Weights of a small GPT-style language model, trained from scratch on English Wikipedia.
Size: width 256, MLP 704 SwiGLU, vocabulary 8192, 22.7M parameters.
Architecture: RMSNorm before each block, rotary positions, untied embeddings.
Training: a variant of Muon for these matrices, 484M tokens.
Each number is 128 + 32 x the weight over its row's rms, rounded and kept within 0 to 255. Layers, rows and columns count from 0. Numbers have three digits each. The size before them is the row's rms in percent of the matrix's.

# layer 18 attention value, 256x256, rms 0.162, rows 236-255, columns 64-127
075:107121117117138197165186076135065109072141129165094124066173147068113110119142148154162117119123142141119094181085139108172180125084079118100104135133076157145153102118124123162160136112127125
076:149131101063098121163145080053119140155105124095109139087166174134163122160149083125081092166098060148135099157159094161137125085113119121129117139121161115138095163122154159180108134166087152
078:110176114071135149103093117190130109169085112116117176087047141106120125086104120122130170162112090140120161136163105179087151096103108099171103112137188161147128180120207112103119116174121111
070:126188127128137100154132102133126097131107138141171131096103147129125109111120104118108117121082123168128097132000156148125113096144106132108110153171145157161137124165139149159120097176086096
076:118111106161037127127114123189075111147156147135095078163170147158143140172087193136089154141131169139199080133157125181153061122164125180160150090100097110107117150161172167104083201120181090
075:161189112094162119112150148121151142103091100102116138177100134127121157124128129069164102137136160139089099135112124182151110104146180137092089123085134140108139207132129122134126093127109134
075:126156173144220207207145135115124070141098105164154102087139118111128108125157124140160142104113126154125135165156171178158164098166151105116125124125106156115135224189090099160094109106156170
085:144149170153193176167166141163144080140113126134102094138144102063133125163080101165111076091161092155107118166104119156168112172181125138083128118144151109165114156167183155158175122117166169
076:154185102064161143101164100137108145084145135146163115143125147180108170114137131142145093161169050120119167136094067160111090166150149127128081137144111125079143190140113104082178125114082096
078:107131154077101151110107145102113137160189099142148139052114118127157167106093147186153147123188075111135122143132133120160156093114125124120172183110156111069169139140115123100137121134140124
079:107151135128107185080126122071128117135125091127088120182134095085092128139104149146186090131137125071141188157147154125166137207138123150088110212116099148131174134088147103165120100099102163
079:132148120142183180116133062153155125127095169158117116090124155134083130153146150122147104105151143117141212137095109182093158148145133155147113146176103099121189161126124070159147155116111104
079:133134155144106154057057156093128124182161115140098135178089067148148118139126149112187110133195109120193145150124176097110158101168171145174188139104130132119150105117132127132092110066155066
073:093166110118134093107166178132113165110182160123112105195086142144119146126134164135138129149108083138105103133099112176123099147099140045154103138203159159130094134190082118099157060157081095
078:092137168116100121134109161174134104135115188126121109135139122086112120113062162168151102200156126099150141129133134126147102164113179126109154069107085114109141107117040164090126138186163130
079:174074106103147133151136136175155123125064152165153129060131109138142129152095121140152116098175118124135162103083122087183142124154094163160147162148136135176109094132103164170093148155157197
073:041107143187175148079125132111115164089161107106144126100076138126109107163114161109129092132180157094146132066159167121132151116165104147086102083134215093151067171150165072106169135128064114
074:147160134176123145115106104148078081102116149155162155089074187085128115141129112144134117104129167081151165110134078160149165074134112115084086119081153108153139124126135119139124130134123077
080:143126145094093124082102111162130121150132121101126130090123150125062164175067155111119113103113115153110104108154097175190097061170165135115114106115140157149122103145092153140149168094135092
080:101088090098153062098118110139160160185140164167135089201112169122130117131105176137144138093170101126140201089102158126098148142076085113146112140136080108113097190127118107118109114138105127
# layer 18 attention output (transposed), 256x256, rms 0.147, rows 236-255, columns 64-127
073:130096146149140129099064143115167131153075133141131175121104112043097153115082149120129143148137097116092129146157113109124119090161115081101168124154118124084109162146099147115172126180158104
074:088133107133153108133168102152137097123146114048124082070100156087072095133111150109116120129139126114126132141146110097183212109129099158112134138110128143146151108149145094134166148107100109
080:105192102169111114123131150075121134163128088130100125110139136199122098196182097118138119161144109114160116106152187103127160142131129075116078136115048161133133081108167104141106083169136151
072:105143145210069134140095136125122061141131091059127126154123162164136159117169107176143112137165114121178158138115157141150180100157147123130119110137152154179106131135164163149181110084140115
077:132136196133143142120131114174127114086114151182192150144137153116127115119076102126155123130123057202146107045118128122107079077157098158113088099128124086115090140151104158100120110113162134
069:181114107143093105185117138095117130112092084135193121101161144137099204116110178141131109131144134159142111120173139068123162130120127071157056098130164032108046138127131113084142164078130108
072:089113076132121134102143138123150149155099158187058141111138129133141190129115137149144128142124118104100136108171104050080139110062110149114108098115176191130070057101172192123156151168131159
082:128124137143058081122163155165145128101097166089130134143099121151129113043170158158136148135109096079121141137149087154099160119134136123107128085119113140105170100128133077057075081133147081
079:125132086162111121167168172143119197153114094131117066153137115154081138053108123131152121129139112103147094100148159128134170112096178132088109133128056139097133101105164100112148140186124081
081:176116138121163091178084082131107100173131079162120069118184104120131131105112126119058106127086155215129134148138089119104141152132119190096135132098172152135128114093115099113168102178124121
079:108126116110146107138112171110192089141146145150108127083144124171132085122126113143139120185088164139123074175047091113143082173121190086150063117140115117113077123122130038079111113140106137
080:198130137112178138136109129117127089118101160136138135113193112126125125101145138112148124099105091129124115123078118129141154061045173136143086144191108133118105146134087124184117135118129130
076:147131152113188111159115154120173115119180110187099116111147083142181131128107133109129146196125141111140116088100107120116150172155157109077128150133138159108107165102128137073111063178094131
071:060114129064078149142128108116071137216101088120156082077181138137098114124118064106165149107138138160138126181124150078136146106100104134100137149123108077168122121138192108110122139115145141
075:046179134128160109119171128137112186128109214167149147128105136124168109125128108122131086166119074179140062152144093143153168136147110063200089122090123134097109056133201153117099140109100129
076:102164147155151183110144145110120138098150121157096146156194163196126078089125165145110154156112117142138080098094137172152112072126112137162097128135192170182159123122128116120132063120039129
077:183061052086138147150125165084131184061130095093144190188152140093128095097111164089109154143120123085168146155149107138178120109142175137112186147153064111098179125095123123136141119132113125
074:154140127118203122138139142121191092122085130088135144133097128107153139171122157130109189112142077125100135181117139135057134079108116127227123108192110181133144148142120175142088099111163175
081:095083138197192141123123108138074191092100134106130116124119206095145096120097175121115093141139112132097064123152136131186122156155125144143107097173085101151122138143169110079131093126137094
081:179109126079149124116149147119131111151139106113124079121163079129154132157145105084164126118095108076142146187120085182096149183127130176111067143071130073162135133138139102165146127112150152
# layer 18 MLP gate, 704x256, rms 0.141, rows 0-57, columns 64-127
092:198119115121116118144140118084127088099101125132128113171117208121130106143151162129127093154101142111146138108114131141150145064172107112080214158131159146038140170055113109138205145123110104
087:160153158145078117162124143098097121116131067121111132135061114097098127187127080112112152096143128093185099109124040132099125151192093119083143141126114208138104161124132096074062078143137098
103:120132136195172105159170144144159120064085139118163114122122144134148126124140145170151119106097126112141156070060113128138090119070054142125126148085088090026127115144095154133081120121121190
100:077103121195129102191162143127096099171087069159104119102107129129057128153145127092186114126141144082132097112123114059205091131110094110148124175151149169138146140155073109193115109071161083
106:127118111195078107143158083142084172117148153157165110075115109096105131100211065146081142093116093105149122120111136146160095165104175139140166157106139112074169168144105096109194110141065098
101:161138169111153117131171163131113171118083180113170192136100094113102102092098133097119153121071164188187148155138152183078118185129101131122100014151156138152161106120145042123170128082127113
113:144129115117098091158151110152116080137089120153085097040143149151120137122162093129114175168103136155109078126108150127138116093125131086092121148157168132140090148151151191149134098096184065
111:170116152131144081157134059107132097210061096162089167133107168184124129148176082148116148143084122104131149122140149164095129112120136127098139157129130119153130117080132174143112156193191174
047:117095184135178076145161162103129173165098113145072189144087107156135110113153090082153122102145137130120155163129123116160147151139127097122127117065214131158134156088108116122141117127108178
096:169108164073154149129116065115082106115112147079108192185203120131155118103174112132116098151114092128099091153155076102140105092069085146116055110113098158163076172152146134130112122135083126
110:089163132176098127078160107099151135078125156122202129142095184082118185097109202143122137100131111095169138123141092113085153127131170138178096107146166150120102165139101072126196105091122144
100:128126088156144179126094110083120103164174207111086120170149152078101118131070136106169163077151167204153136174119169175133145111181147146139148141106114192182118129156109127115120148173162062
105:113117055123181145122161079138083151129141169125167075140122119127117090171145117088123123097075123167141150132073101121184131084141168126085154092173133116135132121178147108155132104084126108
101:177163126133125218131056179126113152136174145148139114115098082097115087093114153144142135139127062130158056157047136127155130060123129122136149112145130076084097121077103095098139115174136077
104:094144130136083131129105167053079182047100100146133200125101158143108121187079133155139144098102116058146126137111154182130128135130131100100156137167102084163168161117139127111167175179091086
103:145176088147063159033135111138122144132137112101175124124113088121077177188131080104123089098129104125123091109199105138115130128088200150115113160126130147104164162079127130123101187102110076
105:138117117127147186108084176088178157151112152129149086141051078149081174180147160099080157138101058090125171160120104148118168152113167170099130139134139136089135109174154060096137130126069116
105:138125088105134162125084100163187099132129147126141120102100137124076189140139166181140134142129117117127180113174086151098128134088161142107179078114060122175118145120135079154181147127131081
104:143132164180165141138086134160155168133177151117131082119121055119145116120112125101120139168096159149191117136084125173122102109079149110098142144089135103148154057143176150145145101117081118
108:107091122111114106170151172127141120143104097159127152101126067144119133163099158200193127143116140168113111157079122106158060114109124136154075119085107125115209190193160127139103173130074136
103:136179109086100150175120141095149073165136129080144129112125149078136113172103154080149102178100157097113101120123103177090130164131113145156115162066062142125146151077140175150186126159117139
088:122089102083096144130085119140121122108137107151127104128096180146099126148148159095116104163118124109117100086130145100064082122139148111125117119108153141097130176106066130135102089152057163
103:020132146110061064137122106156194123140063083148164200108105146114119070130148126119115101111129145113194125114168134156137126119101112139128098117163161097123048087151112112147118122137113113
071:114099124074132158123124153120130121126189155167113142081191060132173118212114142119101149126137025125072138080201062108083103142129078146101118143114105076191180137142166153144155101187107117
120:176106108162151102114137101150131141142158156152092163121115166126142136114104117106147132130095094086103082147167161147084125127087146170117054089141080095055124077168144134100152137073086160
105:094143100140156122110127121151104131086151127109095080105107129166196132146153177122066116082137138136136132129125153148083089086131118158152099139143126155120100147151156145157102100069047121
103:144073092188154176142153134112167093153141069124142151165130081123099098165175147145147163102087124182136150123115177135149092139135087122197153099131095134124082127095134164116144105116131127
086:094072121083097140085088106137149104099128109109120089228064145147143190104130144085101114143161112157133081119170078100149085138091130098119142124114094162125118056127152150126085106125151055
104:130170102075162120072115183162172153135102051137125116082115105168151127118104163153133137089122057109099084151114156081100191116110127144104147144178126115109125162066169077163157161116133107
098:130123164089107172202106120205054119146152085135161099112185084114109111115124127152105176146122127083138082111099150136141084124135173147169123058172163147099126147107149143110165113128097139
098:085122089145078211090123106135154131167074090169151129143141143108170105132068158150143126129103100119124156155086150088122090130070122169159089098147127207152099102136133060154107159113137139
099:154114128086045143136116108169071114125166118208087066143128148134110162050114152131183178136162132148153141103136079153107120155180122154134136146130166126143159104105115122117160126151108115
090:163141064084133161130134140148128084111172120170061138131125157143188100156108117161166094122200167178183105060093107158124158101153147110130133095160132107069172135108119137078141170139128117
102:117172078126126114187113143156135099114075141106107124132138113073103152148104172162119097104092141129154099061081105149148109186172187103086129109102157140168096140108150151168152131217106102
099:126102145126166170103131127124080173100038120064150124106114105124122127110163122149073099135103107086175159134096120143133093142169040172192130170156124135136129149090140072130106177137053136
102:125177096151134124125123148191138143172097090161155169154106181188145151134134087119134088138153132145071098113145112117172097145107114153072202198167146169137162120134132125099210102140090099
094:164095101119135122131149176139140137135074066172089169131114142114123019109159088164070090172129140149133116102141162139141105154077060108146051107116122074124120108063130126162106128164099151
107:155103149085184109115132091116125160155120152156091177106089113107096106164108128111088145108136142140127108136107133119106187153062136088160109111135144134057123215147089115167123133172120130
100:138085164060154155155154103082129100135143088137160066083105165139159104106091127109104141121110154147159106108052128146130130160171095141120135154129082133152088116131103128115084202120098152
090:084083166093185096124115136125099153182103109091081129127136106145117130096119111075086117118098127078114047149146151154077121057104180137132113068130104189176092092162127153132083089163130115
120:145095156103157139125144127158202064128107111114140112118137115150199143139176139083064094137121130095170117137097180108079065071150134178128145093124148135117109128087158167068164146145131158
096:135113115124149139126124155095147159114099136090068136106096095160141147126148112157108146118069061154162057141124139073167131086164099121095140114136179107157178108146161122130154142154132121
100:105077137077102114108133152091129042113126134123099129163117097144126155156121234199165080115132109148117133099100149081050161137106099126054092185138137131148149130138104090131116174137112192
097:148154116158113137092085117077174123132130185153127170130167104142091064159148139137091132122104176166118183107136127099126122190121120089096176115170162116127153076077168129145166151112062123
100:112152198053106106118179067073152143142177088102109131126130126155145085123117106074122085234139149178126135155135150122148175174134074149175087170130134134161109109146165120126160100163145123
099:159129147146170138099137139116128173160098172168170104138104134045117112106115172087123108201117161084123096074092151152150133191108093142154094115118139175112091112165140121060124146096093090
092:139112144109100185105166133104136148165169132092110132145120078099109134150155134138160161138141070176171119061137140139139113154126135105161126142184183129097125149153172175106172112117129102
111:132129137094188113137072168173137115101140160089116140064111163145126101128162142055097144171152157118072141112164097166088142130172095170139142168192182160137126126066153108104159099043149111
098:132120141139124106104196079096134091132117124148139127123141152111097165138106147104121134112139118126126085122121082115136124118116162052208145100111085110152114129132109119081220207093199108
097:133093086179113137151153153110122153085142158116104130139141120132039081187132131159166069116127125094174187154121095229137129120086126138156115126147131145131106155092135109116133137120185129
069:150145149108182127151091160151108148099170187185080115159124154127193093110091132125119137111113154198107138132108147164146088134105095089126095082133192122117190208067127164140240090181090137
059:112179133143117096110072159153163117128167111209118130104157088084146178123163107160099091116096169191151157122145158096070149080111148089163106116168128088190192177152068118126171175133154132
099:128060153115145140091128090152131124126124075125166173110097107097182138085137122093135206159149181152107120145135083143094097125134134102168104126175159079096168130164147073082076162160193186
104:092111105102107175111116152136153146178101099135134110141167081094104135126139159158121159147132091128131126093146205129111130160118102105113125141151129104071153172135070033084140112096210100
108:121102145150157112116122102158070127160135126122116120120135118112043133112118181147155174166140062099144164133076083181124113140168142116117092175158140127138129189099165141190084157105106096
101:121145069106108124117140169174141133127140134166223079112151186112119119077163142098097154162111151091077174107116113089143022184134130126145099146153133135157041096079170151103142171130131154
078:172107143105148120206130159138090140096093097115151136142144099107161137145108100107150122144134159067145089159122130166146109118100115144092135043159170128160129123114165189019114168168131115
103:103143137114168166143129148084116122142079125089166122147159110102066119082151105128177183088095190140163088109149189142138121139114140107056088151131123087143138188086110082131153141103176127
# layer 18 MLP up, 704x256, rms 0.138, rows 0-57, columns 64-127
096:098157160058129157098156105146147159154124169085214106161158086134128134200135132148053139106142124108126145109134134154103139161119147120163145059095143120114157142119088131182061155109141090
067:122117192107130122070127094109162163096127157069150096143085140080135143137086107099131161111172130100130152133146032158138089101174118083125119175097074184138138144124097125095064139168117101
101:165053132148157147174162163097099127111139170101122076087126104138072098139125067123144094123054130073176188148072103140119098146081159221103192120137127157107102149136149062080128128078096074
105:131129147065172165096125104184135088156129145170162127129171152155163153117112069118112130139128123111068120140107111096109155095144139130153096108185082112113106100134126143123094144064110139
107:116147179150137183141127144095136155116064138123085151151128131098154066102099121136139128140114197133087134146130141144118148091144130162085121132167116091113138133211108116146083123160125149
105:164125149185111149195089138122068129126088151088138121170124127158106084140129122115140155135142132131121153118101127129041083148121077138110164094138095127145135092130131113155124118128132176
104:204125103124089074132150141078140128159194162133117137145150127120066094128095100190150092111175137141118119146139114140117113101094142090179151094104204170143136158099093131148071155138123176
112:097100153236111134152154092134199127171097169138110092107147098124140129169157099056127121153083093142111134161127133171129127140134147096119137153103123097100143130079124182112094114145114145
045:156166055124083143116090108151102070114133142128155046133170145083087166160066143180096141142096112123158094083137109127091102099112131179136126145157043152110111086171138138152108115127168071
101:113123120103120115150112164104172141118140115158134152110160103150132112177144172170195100116174103153159168139142159141101143108115134079143136079156136081107165127115171184177124119165129189
110:183154135118138081166085140149143116168110141081176088151123152140130160106143128139175112068135097119142145134083112115140149080089179133123108159182131095032087149094101095176143132082122112
107:120184112143126115183132155164128154123120148047116155187152168092111095086094127128097154087109176119132166143120113142134120089137151105145088179063112127140073176129121134135141122164140086
101:116150092135090135151119135091205139125134048144116122134209111135100161144089169141128092145159098115117109109130121113105109155110122215166115135159104116114141136156138122135117108147140166
106:178155082060101130135143118108111110152121126171136139115168092167100123140181100094094134095163112104103145162111144114172185069132124110125176158119109085127099116173120141164144116133170164
103:204208115120151179128190145094136110114142138150149111114169107082145140123121122163136137092153209116129171093154142142175149144146157104158140125133105138164173172143094126155100200114076131
107:191125088105117155112141138107097122107104144090121117097109167150156057131129130187123158131122066112152142087141094122201129135099171077117103101164166110114060131078118153083136119172157084
104:116131140098127135074151152110129129137179129135156128148142135173128122196172156117131209110057117198143136137159110122148101114102105159184077117093129112139136143098100158148077184118173152
105:144168147125136102087096156115144145131131151132188126114115165167132111142162099102145141168171174208135124129123104126142129119058151159140112162148115098152133073121108134101098101163096110
101:115187153083147093074090122169122160140150162165136140117107171144086124079156121169138132149130124135149142118134143135130142124116153139172099098218171193057150128074175138182148114120098141
108:148117142178136132142131115128120116130125088109145120173168109134107164154118059102129149135146136072135116083114116108153064105155112145149089138164108111128167097146127125111124124091082126
104:154109123157177104117110092160149123181092127130113156166146151143192112140110118084202137117175153149141116130114132109067112107134104152128086157186156077087161179141050120111206130102095118
093:126192143163115095116158107139075114146171186142180102091147118144118104138087164194156123104126118036106133126084119141151133098130128106115102169119094099123100108196147149135181145101221092
100:120074168125129199040146072064177080061135149130091142134107113141168090115137157119166126089150146131111155081047186058123131064138140140131134145085119088173148127164149100190137131130132097
079:119137132146154098130126117180125138135091125170090163131156158122106101114148106111110179135131135144164060170192152100111175074079092125143158090101155123145118075142117131173155134158115113
110:131107187074152121149135094150139070090088107086091113124146181103165135155124113101119126129178104180097164118161065154191121129073170157123103126143189120113105157180070172175154136157159159
108:119171148143159151104154169166155131144132170131151085184151178076161117120182107125132100070090129140182107100142134152113164099123115068105148130134121144180111130110127099148068099090126142
105:081117100122135148120122146106154111181140069139123153103117117176077153186087132129141165084120146151151152173134187118190150054149172096107198135085195188141102123061075144134130100127060155
093:130082091102171129127195109117144144144097108088115141142193121150130169081158084181099123107163122134126115111109130143150094126109145096130110130112133078122136134156090193150115125143127124
105:129135152151114124144109108139118117097120161097087133140099101104109141088128136072145136122112075172096099148105158102118086138093096116105094112168167174164101067090063104076113134179092065
100:152151101150136098167144108109198074153163111139096081142061150118114099126142092139065190101181154180120162132131101166206110168123075153084186131123104165150120170156182085155129156081181123
102:138089138164078088129175133076189172072083143098104131153048140090092157128112164078145231098133132133108153107094117056131104143148086116137121155129192118181143097150110171160164125153093146
101:166144089166142125105098172054141140096128126098222194142158103161170151106184155142179127129152103151152131097112110165131137182098151109127099166139118200129163115094084124112118117073142132
097:081154127138113124124137088106076140129118119144144131147152132141104152074096154107129189108089152078138127105144156104098157120041166130179111159142152122148136171067132163128124164151140140
102:172139126215170097095212150138133140164169097172144125051092099123115108152151152129141124125206154143159146174174139184108121124108092127082122061207142142108110131124178087113110079108151100
101:127110104127109140125157111051157173118151110149125134094095108145145122173124097069139118156089103129138095119211161156112108141089144076145180102170138116149148097102183149165141141102082144
102:106104158143108086188102101157103173126099099069110115082101094127140110065186132140101078169146138088137155175087152172199132154127152132124051096098111194150140125121133137140139172121128138
090:092152148131118129155114133173153139143141152136099093122150155146077192121160124144126132137109130111179086104174145145098182126105149135179104102100131150125090170102055086081150186039129109
104:166201108146133134145142105129122170162111138065135126168154121143088081182093129128131125090134130089119147190122116142069168107115174094112132132083058132111103143200142131162176112128149161
106:187123162163078157156115066130171132086088139152138164121054138112137130169129136154103051130130147072156137108153126087163139125129127079134145084128127146126065165103146103116092133162135161
097:112160113136171149165088143105212124146071107105142137101099081132130091083099124116119121103133154094183133095141190162061117120104134110144139123093102174086078103119042097132104146122123138
115:099120148094180148101154087135100135127057121196139133118112158119112162134093157106150125153147179113100189171104145129141085111112134155122168129103167083105080154156134156105074154179158186
101:160104071062139102129064143115161173160086132163110138107164129159071107139174143131153108136140126083124069087201158161136137158133159114133106128150157146123119162153154115117121146075112157
102:140186143145072104170168121180153128136153104134188088159158150166150136144143153152115127152049133096097151109138122159107140091111093093135056153062144147103107136129163114159129114142129064
098:074134155173103150113138151154125154150161149132175112129094190109137116117102174129123147085129137146106126115119130125108176136117092178153148187159138049135171134174046137139096147135123159
127:165170149077155146115147142164157156109129089211080132155084107145104078138148093091061114179100100099095188150140149094119148151114118141117116086125121169082158067090123179154119093135115115
101:071146134138123151122117132163067190123162121186129121121158072086120098160123114166124080125216128102120125138141110086142125066112145072063143149084125138139122137079114051185124091150120131
100:115143148171169187175123101093086130160141114089068141107129158121135098136129119119200114146138158068160084155147113196097125157161202100118117124136130160208131094085165159094111178075068143
113:141203112105210114120057101108128128129094144106155184149103182173095132123167156112129083154154060139148216097061115179143139127111094130124096127102124043107136136131157175144166157091124169
103:099104071121049159144106103106164113133096094154145177177095098157150133112139114174102197166131127144136083138106146151174072139109137073167141090113130103152123098115089107114125116100112129
096:188113158137119166109107033134142109131136192134149184125131090129133156075090077167173138140127207170157133128061168148142141100104132134143121081167106116114129141179139070160136076152139123
063:175142150115177093095088110108124117130177165177117105152145153090187115121118094096128138139149097167135107106118203211169060114067182072140088101135117060151148162107134150091214143199113104
055:095121154126094094152184102113096146106108136091126153155108164155113063149080096130158192146168101083113076153101140141173130134138100173083177164111089160111109120107164124097153086119132142
102:089125122079173134128102119092127113123181079172129144146170126114118036061158102154134142112165173165121127138134145104101106120151089072131060164174122131120142169143172122092195105127101145
102:140113114115105107139109112134129116167134121161157130111137091084064170136123150172118137142124109132083136169132108118129160089104143091091149078127061125163185098123069131218098094171107187
108:085093140161100159179120221124095112140137167101138126079105183106105169088135122085113126115074143109172148131150106135089142151139174091210090086134118089131128122139114182157167133140090118
104:157124091126160134073171130121110085116165183103086100083101030167115091150112159150073117179164143163107095117114112125139118092164135165150170161115121129146155142095102084117129116138134101
096:136120163147086117086131126095088079101114076090129077151154164176136134169105110076155113095214147164093083100164174133123164154143059088138114134149138093160134155119141109090133175140195081
108:132086094163102152131150136153125142118122146111169121105070174160144133100108151104116123138102158143146147131107196105148162075107184141098141109142112199159085118070042058104124143167098172
# layer 18 MLP down (transposed), 704x256, rms 0.101, rows 0-57, columns 64-127
096:170079120135148171144123080084136155125139141178080160163124188118134099145194124096159143099126126088139127104085096135167137148108169195123125159113092110172148149091091102073120152123127108
090:190146137068165094170133154137122090152092169089132034146123176134138083109158167143108083104123100136096119068141133091119181101088162080154163122138114142043094122104059098154131198107109096
099:072111120141114144096111129181101117147152126109142127166160135100123116095076143167122137105176128096123134119108148126150132118121117123143077102196116091102110067127132152153123061145123169
101:063114164093081131128168127131141150076091116106180139091160140143089124134195145114124165101183117109150149112166152151100172151113128136131151154138152097106109148104165124144107072125084147
109:132106122200113131115121152198099127164106122123114140192067110126211108115168174131139112143155131175112128061125116095134179127152144126085183118170092106133145145099133158096122152192175081
100:102080161164112125072121177142108140153130180138086105126167090180107104101144105099109134138103105117118081140161151123148131127199129060149122104163156137054101131135143129152133100087094109
102:108170088139134129130174180156153122070103096115086100083154127138078165146088140140067156101097166154111100111122151120110132169143135110117147133139195106103102153168070130040119119110151139
114:112156110117113162098127078176112104101127108172100152167135120112107116094104107175119163184078153102161114043136152126167143078128105110093110142093138150057095146095111175153051122177091129
055:049073152131162151097128142128140184047149130091110161122085116127099106136170126073151103156166077158124154181154194112148118183143109096148124115155171113111159148115132161096110171127136193
093:175230149109104135139073140163094080080131149089163095135171094131189160096153188108087138054116133103151132166113077135098133134139166143110145136071100178153089155123102140084124080114110061
107:127154114108165127167110128105146126138098037178127120157214093084152121085121126131115163107112082158095169128141131154109079160112064099091117026161137190129111159146127157179141080067126217
098:164105090115147108158106130142107058106120135168115141099122147139168132107149143160137150149132080126108072143174145083109129169108135094121113082136172156150092024111107178138117085095075134
106:101144152135091172055149125157110106147121105142158112186165059133163152169123098205102115168090150132093118144147159108090136088165075137147137152094157143148129130084111117110186110125137086
103:148083142211121146111089158133176136095115179070106117100114086156133125183080126085123149211125160149066090129072149126087103096102152118180114126142114140120158122091106126108150125114112117
099:176195101121155126125122123121094101185136114153127148121097117134118136141112137139107142102114094144170123140144120092111141205093044155130085131082178100091123109099102146192100130117210136
101:087154092077131215085123198151105131145115171138114116153112111106092145127165134114137158132141144111125122117195161115112131147113100151176143079189133139108138170104181124164082116077116134
096:134160136132104087159137154112128109132156119185120189150141091091110074110102115123138158125125127154114101148189118096209146092079143079099188111152035129178161084099138134085147131199179116
101:178100140119158124118098167096106071134088155134138098139167127158177107141115141115085107223152153076185113100105152142126164145131180143170100148124125168125146144186126134102186140118129116
100:192114092157108127173132106138119126096141104158106114139134110068097097112121128164093111136096046120170145145125089065140127101048125184089139102139065096158118107173175112102135087200085129
103:157074153162108084133088110080131101082165156174059123105137105135086122123139127099078127145097108130175143127127116179085085083146164099142133143140131176095136099120121122078121025230069139
101:134115157155090152140119107168177206120134117109152152112117119072153121104193099095150127187110103105117151127118120140142165112154196115157137164095135130126159090147132174135110108081104157
095:149136100118146128182134112104175136141147139066106129147160119144048134107117148138149077181151127143142185112171130106159154180144085171089122090116126160155101128107115137025134103163140124
094:090094163131097140138171148184145110128116131104122069161114173093152135135135163122127114192146117150105111147074134157161180048126141011138145089142112170132151140150099089128156136075162150
087:123151127132087079167173178135199127176146181143150190137210118168128105063029153096117178157116181154072130061124126174127063118126160122149156157124180169104143129124157120161139084140115115
114:082146189149134113162114132123153111117172169120133176109137088158092106118148146157122087189124199124068127177101158174105103152098087105073182149095121177195136104119133110174126110150141140
103:136143135177177154093100066121174094122069127131124090122153117117161173175158157122101125120121133135149153092165084090097175115115156121094132177136157135139167103066161164117127119148166127
108:150111120211102119105107192146149141153147181142170194145143208169155122151110136136147138119120099091106102128126143151136106114103159128090197130141113130064078105081143096099145186112105140
089:133164141191123112115069149058104159156131078108157146163120124168136186096139122182124140172120143081137169145131178116129114110116113092116162119143114087127100094099158124130108167144162122
097:140054091093150173137123174148100135070169198160139126054104079152166151153178123133111157183079069120134116128109142104122076146176125117141142124140106098109178145140065106139150104114113135
100:162167149146115167101100138097096110167140102150145179126137111134101117109115154191104070082106169177090105157162124177089103125108091103046125066115100121159150156085125098119136165115060070
104:148092128091131148151140116094153108150089108185099112188139106077065185134140117175113117117146123179097117160204166116117104116100187153112131102146182092160146107150144153084144171151156144
096:093131176168089138139169105101106141145112092131141099150139159150107123123121150183157114131066158160162200111115093187125148168138108133137151159114170128136096142164132119132083078155106136
096:092163113063115133170132133135141122117061121124095128086105109069126123128131102123143129149109132148203092149126122087146139171123106085158104117102151170071131082125081140102154151187139141
104:139116105168097137124119124152090108165123154186162113147111164120137141167073161101102095155143130153170109132128123086125076112090165163093140124148166118126164160123076114103120106126176152
099:089146080133124130112141181191125133089132145080094113151141143133101132142117137119092080121135152128077157170130199072115099161091144143195132107122068116164077151068102137137088173161079140
103:082095152175093193123182096128110177094139151139082114129048091174133168140186088082092126106195173125192118052106093168117117091121101110125123129100079055126107144123066099128103108111100113
092:150115095152111197142113126166110096155113193119112141109115076118139147131185085141069126157118195088141132159111119133094109124090140158183160112140146131108116117159138150138109047145115182
100:133106164108145125113122155089168136162128110102090102116075123166113115180170123132101142063104156139062145183093180121127023146114141190116114082141161124120138151118137131151179107088060121
114:137113139145177142098177127069053113144147139137081105161164174135076103197088147145106167130101152097112189145123146170114184118127118114125084141094195081150121234114083151120194129170161114
097:161125156067085111148142136157144171124144078110070117125128136108142164049094115104121126122123136120079069115143124147111140131126127115126102128133118122105118160094080139130130166173090118
109:119046114114139137135088107082098118144148111162132149126124112114113148125147091106126129059086132071104150050159133145152161134140158100105157087089154094094129153176121185128158151125114124
100:156118141189152091116171127079123114106087151151122159118105147157178142058100080120111134113123152184128162137125108123146080171122169161115105128136151153171130098101131149140112120090175192
101:156156161115105088181192096134146191110159152188080156123088113104109103164141150174143115120165154130132131123131097141177092139126126151143107138101079102055103113114054135069131112201130088
094:085122145165177150131132190143119115149146110114137153106097142208113101154129054148139149073081156173158153143101125128118112150140095152144109165114077124151140088152154167157113132160163124
104:169139110128132107156128119154074111109079110106138108182105121116099184069125164050089168118106146130091169088137172146142137156146143207151113124144143149150156141140151114149214170100137143
107:122128092077197093173140150151185101151158089102089095224163137127068143152161122109123112148102117115137101144143103146148169164079078148176119144105131138130099163162079090131116084177126111
100:185130181129090112178094074126108130127126135159099132101104179122115187086119139132129131128066096167050155167067126124108164140073103104157160095134177152131181098149104140166101162086137091
106:119146145075191105144163196107133147120123137127117199090099146068131101067080111113111083189142105146108103174127049204189165182140141167135161136171146135091129054155110133138084152163072129
101:195151130145142118132098096178123102131160105141181156086097136169187129114144138179150132164130110116136161120099147131175138158119045131165118118136078171124097152117139114119141175134144170
098:098168163137124114137139106121166159098147131132126128185166131146126139075129114140128198135083146119108101128181105167167109107093133071111106132078110185127111148112144133182175134115189147
086:113139083152107147154189102115119090113138092125140122150079122114075178139150140141140168150137145132135134130131159109090163179148169149096121182139120149107099118154134092184023108120137103
062:151140164097099129179160085067152097083135131125090188090152084112145076117138135101081189171169093183171119144135117147174093138097160087123122127140107132092135126141097135098121100101139131
105:124147074164128084095105133121102080110079140126146095087145155190158088092173140095166089103158173160109137149161083149110083142108187122189091148123098106121201107160142171176063120133170145
101:143135070102108097088096150091131156130133165175140143142149101113104150144106069168123158109108186155098137178126153066113138154090131161160123153091136150133090138152110131102102097078115131
108:112144128141186144099114181187148118160134125136064103157155131085149111132176129106130125121154166162111131113127136131128067168114087150145073057139151106163144168110094134202143103097119136
101:078160094079155148043183158128122179119135120147118119211135121122091107109140055163067163114095102113138065148137166182153173116134177159131137172156146165155129098166155145209134053132074135
086:155181158135173183133118120191081161061144110068196128158180134139141135098075141159180108114151186111104073088114084123079170116112118061149114127144110128114171177131087141152134140112126139
106:139149129127177118100188127069113116160172082166149120141164083175124092114150157149125126124136105113123117126147071109048196143099094111076170103141073109156081140105104045123135021081175139